{"n_layer": 8, "d_model": 512, "n_kv_head": 3, "d_mlp": 1344, "norm_eps": 1e-05, "rope_fraction": 0.5, "extras": ["some layers without attention", "local attention windows", "gated attention", "hashed n-gram embeddings", "weighted sums over earlier layers", "capped logits"], "init_std_up": 0.0189, "beta1": 0.93, "lr_head": 0.0138, "final_lr_fraction": 0.02}
Each number is 128 + 24 x the weight over its row's rms, rounded and kept within 0 to 255. Layers, rows and columns count from 0. The size above them is the row's rms in percent of the matrix's.

# layer 3 MLP gate, 1344x512, rms 0.0613, rows 1160-1184, columns 256-383
size [104  93  79 102 113  92 105 101  95 117  97  98  93 102 102 105 109 104 108  91  97  97  95  96 102]
[[131 103  92 154 120 130 126  92 134  85  68  91 154 130 127  70 108 139 136 111 149  90 145 120 106 112 131 106 147 155 142 119 137  99 119 126  99 139 165 102 131 128 149 117  92 147 122 152  79 116 114 130 111 165 135 145 142 123 105 146 157 130 122  91 126 165 105 109  81 136  75 145 125 137 128 107  80 136  97  88 132 150 149 129 137 113 143 106  92 138 136 106 139 124 126 157 136  90 163 149 142 137 141 159 145 101 133  91 110 154 137 170 134 149 121 121 170 109  81 148 139 132  98 116 112  57 136 202]
 [ 76 142 151 172 172 135 144 149  92 187 138 121 126  94 139 110  86 106 119 117  72 124 100 120 115 101 111 100 134 146 146  88 144 101 112 102  91 135 128 126 139 135 151 100 115 144 120 117 105 124 139 147 162 124 150  83  89 124 146  76 119 138 146 133 197 149 130 127 156 141 154 164 141 130 119  94 138 123 111 118 150 107  97 175  87 138 137  91 128  93 139 116 120 124 105 134 138 104 105 106 132  86  85 107 138 111  95 105 136 128 171 137  74 149 114 139 138 150 171 127 120  81 116 140 143  93 141  82]
 [148 128  93  85 122 135 153 110 128 153 132 136 170 103 138  73 107 180 160  98 153 134 139 170 149  85 144 169 140 161  71 141 107 153 133 136 147 143 117 125 150 119 107 104 132 169 128 120 129 115 142 153 176  68 142 130 150 124 151 141 137 151 140 140 135 117 151 101 102 163  93 118 127 116 127 165  86 103 144 141 119 182 165 132 100 136 118  92  99 136 131 110 115  85 109 121 120 131 164 111 152 153 123 178 143  96  93 140 125 167 171 139 120 140 159  86 116 158 119 119 185 110 155 107  79  92 146 116]
 [119  99 179 151 113 134 106  72 126 125 129 113 148 116 123 127 140 136  89 108 145 105 105 164 117 131 147 104 121 101 131 145 105 158 117 135 125 137 116 114 117  93 148 163 141 110 139 116 116 129 152 127 156 133 107 111 156 152 145  96 101 132 158 153  92 124 174 109 104 165 136 156 150  91 135 130 145 138 117 115 161 123 101 121 102 118  96 110 148  74 116 105 141 157 136 149 182 130 125 138 135 106  86 116 108 141 167 118 159 117 130 117 173 152 169 134 114 153 164 127 133 104 151 107 117 157 139 117]
 [123 145 126 176 180 114 160 128  92 155  96 103 155 129 129 128 144 173 164 137 107 128 134 113 154 137 142 123  96 113 115 118 141 165 109 118 117 130 102 118 139 167 147 139  83 171 150  84 110 134 121 103 158  96 111 133 161 105 161 120 143  96 145 164 120 115 123 170 140 163 134  92 142 164 162 110 116 149 158  96 156  98 120 166 136 122  91 151 114 114  97 155 139 137 130 145 133 102 168 142 156 142 117 175 133 137  85 128 113 120 197 141 144 103 143 139 102 131 158 111 116 104 145 100 109 124 102 130]
 [140 130 101 137 145 142 149 102 163  91 119 138 124 125 150 122 136  99 113  88 142  91 132 120  95 134 119 113 130 177 115 180 122 127 133 147 104 130 161  86 149 149 139 105 120 126 136 112 128 113 163 129  66 116 159  80  97 116 106 124 141 130 123 116 142 165 113 144  90 182 152 121 106 118 126 127 137 134  87 135 194 134 124 119 127 111 152 149 150 114 133  96 127  77  89 176 140 125 130 101 144 140 127 134  92 154  99 117 158 160 129 150 121 110 140  78 143 136 139 130  59 117 133 124 148 123 139 133]
 [138 118 149 149 135 195 144 134 155 144 119 135 137 160 136 145 130 122  94 138 116 116 127 141 147 130 120 134 121 128 133 129 141 113 106 128 140 170 124 117  93 137 130  77 162  87 138 141 123 136 139 121 168  72 107 116 103  61 110 104 139  91 149 123 145 186 136 118 189 158 109 113 105 167  87 115 117 108 132 109 160 127 127  94 129  82 140 161 169 151 103 152 109  82 122 148 153 139 100 135 161 110 115 145 161 175 151  77 118 132 118 150 108 137 180 124 114  61  90 117 143 127 100 155  94 154 129 139]
 [ 87 118 172 108 109 133  88  87 100 115 114  99 126 118 128 116 115 122 133 151 128 165  78 105 162 128 112 109 133 101 139 123 137 146 175 194 109 129 108  72 160 130 121 121 108 115 165 105 174 150 120 179 116 132 117 109 105 165 124 145 160  93 125 120 135 165  97 105 118 117 106 145 163 156 136  93 126  90 151 127 122 159 116 156  91  97 137  92 120 159 146 127 161 123 155  81 133 144 112 108 120 122 134 153 152 161 113 151 168 112 117 152 125 127 149 156 110 127 126  55 132  87 115 130 141  98 153 141]
 [ 94 144 136 107 111 156 121 120 122 144 122 131 122 129 109 128 141 102 142  75  81 147  67 124 136 203 174 108 112 128 156 147 111 108 148 107 109 111  91 130 143 113 153 118 136 168 146 171 155 126 112 187 127 121 135 154 125 106  94 140 137 157 110 129  97 149 159 100 130 124  90 168 117 170  93 108 173 112 146 180 112 115 118 135 121 145 140 103 129 106 130 169 104 120 112 115 119 126 126  89 153 131 140 135 136  92 103 102 122 143 131 170 167 149 171 163 164  79 120 113 125 129  82 113 133 139 143 144]
 [169 162 151 129 161 124 153  71 138 116 146  61 115 123  86 114 100  99 166  97 104 123 135 123 137 101 115  98 137 104 129 134 115 106 110 100 108 139 166 115 142 128 138 106 134 102 104 135 161 108 133 152  83 175 126 139 122 136 113 154 134 143 126 110  89 106 140  95 106 119 137 120  97 141 147 143 127  76 121  80 147 141 134 103  69 147 125 156 150 135 108 165 133  98  99 131 100 126 108 134 177 135 174 151 154 109 117 119 112  74 137 131 135 188 174  94 115 148  66 124 147 117 133 110  99 114 123  95]
 [ 90 162 130 169 113 132 109 132 151 141 112 123 134 104 132 132 112 127 110 139 116 103 145  90 153 133 146 151 146 142 146 127 160 126 144  83  50 133  92 134 119 116 177 152 121 127 113 162 106 148 127 115 115 105 162 120 126 149 123 163 127 146 152 128 142  96 122 121  88 135  89 126 146  91 123 147 149 122 133 155 206  69 125 124 134 111 149 158  93 148 109 148 103 113 115 143 156 111 124 184 139 108 131 140  86 108  87 116  81 158 136 132 113 133 125 143  82 124 148  80 149 102 142  70 106 126 120 138]
 [143 160 117 147  88 109 149 101 127 119 137 158 153 124 135 143  83 122 104 124  94 141  85 176 130 118 143  87 169 136 190 108 142  92 104 151 118 124 130 144 105  91 178 123 147 110 105 151 121 119 158 128 124 184 134 146 167 126 151  99 132  98 158 138  84 118 164 141 135 107 147 135 148 126 113 115 143 133 106 167 176 128 101 131 160 142 112 134 137 103 154 126 102 141 116 161 122 152 105 118 122 114 143 135 157  92  86 116 114 132 161 142 118 156 168 101  95 126 138 114 109 143 128 120 151 138 148  95]
 [168 127 122 116  97 139 142 115  78 133 137 105 160 137 128 158 147 181  94 130 119 118  85 134 147 154 127 143 123 106 123  78 128 123 111  91 116 118 113 134 133 124 168 121  99 129 160 137 163 120 110 127 112 103 129 176 172 119 138 107 144  88 121 144 123 139 149 139 146 153  94 161 151 129 135 141 120 108 133  84 130 131 113 140 140 111 127  82 127 120 150 153 129 144 139 159 153  86 143 111  85 121  97 123  99  99 154 117 139 123 115 158 117  70 125 130  81 157 125 132 133 127 108 115 110 160 110  95]
 [140 144  99 122 129 132  85 123 137 155  92 130 135  84 165 127 115 101 128 137 147 120 119 129 103 109 111 114 136 100 129 163 144 110 114 146 134  78 113 111 133  80 156 155 136 142  84 140 111 151 137 124 106 167 151 120 130 147  92 113 112 113 147 135 138 130 125 144 114 125 142 154 133 152 153 101  80 110 128 117 126 149 106  98 116 138 129 119 114 134  86 132 140 122 157 155 128 121 123 129 145 125 138 150 141  91 102 106 161 115 153 139  96 121 142 136 100 104 145 129 122 150 151 128 161 139 166 130]
 [155 155 159  98  83 105  70 125 180 148 114 111 129 108 114 135 113 186 135 134 121 135 155 140 141 139 149 103 127 157 125 127 185 129 153 157 135 136 143 140 121  98 112 127 128 127  96 115  79 122 126 135 180 132 122 151 135 146  82 110 104 135 159 135 129 129 128 128 121 118 108 122 150 125 110 113 106 154 106 144 164 109 135 147 119 127 103 125 107 161 127 103 149 142 146 113 135 119 154 136 127 103 121 135 121 145  97  95  70 116  84  77 142 145 148 159 118 139 169 154 127 126 140 168 121 130 122 123]
 [133  88 126 183  97 141 124  99 121 160 132 102 149 148 121 126 129 120 153 107 104 138 134 138  87 130 146  91 108 116 130 152 153 154 155 118 169 117 111 159 161 165 144 101  86 137 107 160 140 154 135 155 164 152 140 153 169 134 112 147 133 101 158 103 125  97 128 119 165  71 133 133 140 129 134 111 126 101 130 137 102 147 142 120 121  99 134 173 121 162 149  87 133  78 114 137 131  96 164  85 100 166 122 124 122 112 122 142 165 156 114 138 132 142 108 146 160 105 110 164 111 108 108 103 118 171 129 203]
 [159 138 131 126 139  98 125 160  99 130  83 101 113 132 108 101 121 183  89 131 135 119 147 112 137  97 139 157  96 111 174 132 118 165  59 146  91 109 135  72 121 136 122 134 134 175 124 124 173 168 157 156 108  87 142 128 123 147 156 102 165 113 146 133  90 133 156 129 142 149 126 155 116 139 125 109 154 137 131 123 165  96 105 131 116  80 141 135 116 145 143 139 128 100 141 142 149 132 144 135 145 115 101 161 132  93 152 130 173 156 140 102 140 121 123 137 138 145 147 128 112  85 119 106  48 136 122 144]
 [140 145 110 128 138 122 141 159  84 156 123 139 147 162 118 129 111 107 130  95  97  99 178 136 139 108 104 146 150 112 150 156 136 138 134 138 177 108 115 148 138 125 111 117 127 153  94 125 144 129 122 172 143 134 127 116 137 166 165 150 141 112 183 123 131 160 149 134 160 132 142 118 162 196 126 124 122 165 158 111 146 145 127 140 107 107 108 146 138 141 128 130 120 167 132 165 120  95 151 120  82 146 131 152 141 147 116 157 185 147 142 116 106 134  80 167 113  94 159 122 118 129 143 143 141 129  76 125]
 [100 136  96 105 114  72 106  96  63 122  80  91 113  96 156  93 153 167 129 140 114 134 114 115 108 127 132 162 122 132 126 109 145 154 167 114  73 152 134 173 110 135 142 134 130 164  92 109  85 102 184 118 163 154 144  60 152 121 127 113 130 145 114 112  86 106 134 108 130 111 132 120 149 161  91 141 123 166 149 155 150 139 133  81 105  53 106 140 149 115 136 149  97  93 114 156 129 119 120 137 147 164  93 105 143  72 107 135 120  71 131 101  98 127 124  94 118 130  99  96 115 125 120 168 156 111 132 162]
 [185 156  97 103  87 129 109 136 104 119 127 105 147 131 145 164 114 123 126 101 110 145 127  87 118  95 100 121  77 137 150 143 103 129 142 113 165  94 124 114 115 123 114 114  94 173 173 140 105 103 100 122 138 138  94 114 129 135  88 126 105 170  94 127 138 165 180 112 124 176 111 136  95 153 136 178  80 106 154 160 103 150 137 134 136  92 131  92 137  91 118 107 129 113 113 163  88 123 184  88 129 157 141  93 108 145 146 167 157 172  98 169  90 103 160 138 116 142 112 100 122 127 135 134 118 156 119 122]
 [149 102 125 152 123 114  94 121 112 100  95 153 159 131  89 133 142 100  46 114 132 131  74 155  87 141 113 122 140 104  94 142 176 133 106 165 118 126 139  92  96 133 107 151 111 117  97 123 125 114 121 118 113 150 138 120 152 142 106 133 114 123 150 129 101 134 133 181 143 121 151 135 120 137 120  92 169 130 121  90 159 133 113 150  93 190 102 148 122 127 151 130  85 153 128 154 107 135 130 173  96 140 103 136  67 124 150 112 106 138  98 125 168 150 111 110 127 131 169  71 101 102 127 120  92 122 117 162]
 [106 123 161 124 123 111  79 131 123  79 101 131 143 134 174  65  89 143 129 141 133 131 132 114 151 132 101 121 117 151 117 102 155 161 128 117 110 125 137 149 123  99 102 123 143 161 133 113 168 111 134 149 116 138  93 182 144 163 136 133 137 100 122 110 157 127 137  97 146  61 135 109 107  94 113 150 136 144  92 129 169 114 118 105 132  98 116 147 134 162 156 158 123 150 110 165 146  69 113 145 125 136 111 160 152 117 105  87 117 109 122 180 146 134  92 132 107  77  84 133 130  95 124  68 149 132 134 171]
 [116 172  99 124 137 139 156  89 159  90 104 126  81  87 180 136  62 143 150 115 125 128  95 136 123 129 133 141 126 119 143  85 145 119 147 163 125  89 100 162 174 134 148 171 126 169 140 119 105 122  82 132 111 129  83 141 135 105 142 114  98 116 109 143 144 168 132 115  88 124 107 129 109 120 133 108 115 102 128 130 137 121 124 148 125 104 155 100 139 119 167 141 145 132 122 121 166 140 141 125 158 121 164 139 125 108 120  96 149 141 143 131 145 141 155 128  90 107 122 115  92 113 171 129  69 137 140 118]
 [126 111 141 129 123 110 111 136  59 133 138 143 153 120  77  96  92 154 110 130 167 148 148  91 134 158 160 147 149 132  96 132 136 117 111 160 117 157 112 124 123 125 144 141 102 135 147 102 128  97 103 146 122 134 148 128 164 131 134 118 151 143 118 126 126 115 107  96 132  78 125 114 162 136 163 124 108 117 116 119 169 135  81 147 126 166 120 126 135 132 147 123 141 106 158 131 115 128 166 148 124  97 124 125  99 145 114 108 160 114 117 106 111 150 117 135 123  87 159 117 102 121 178 116 135 143 136 107]
 [ 92 166 151 156 140 128  80 140 123 144 141 146 133 109 144 157 139 181 119 101 101  99 137 181 131 133 124  97 143  73 119 119 147 132 157 133 124 159 123 127 112  92 159 150 119 141 127 162 166 155 162 176 116  85 101  98 112 142 132 146 149 123 109 160  30 167 150 127 114 114 120 137 139 116 113 152 141  95 145 116 150 173 135 137 129 117 116 134 109 139 113 143 123 130  64 162  97 136 141 129 121 108 123 128 136 167 121 159  97 139 105 106 114 117 110 130 140 117  91 136 128 140 146 139 129 170 175 157]]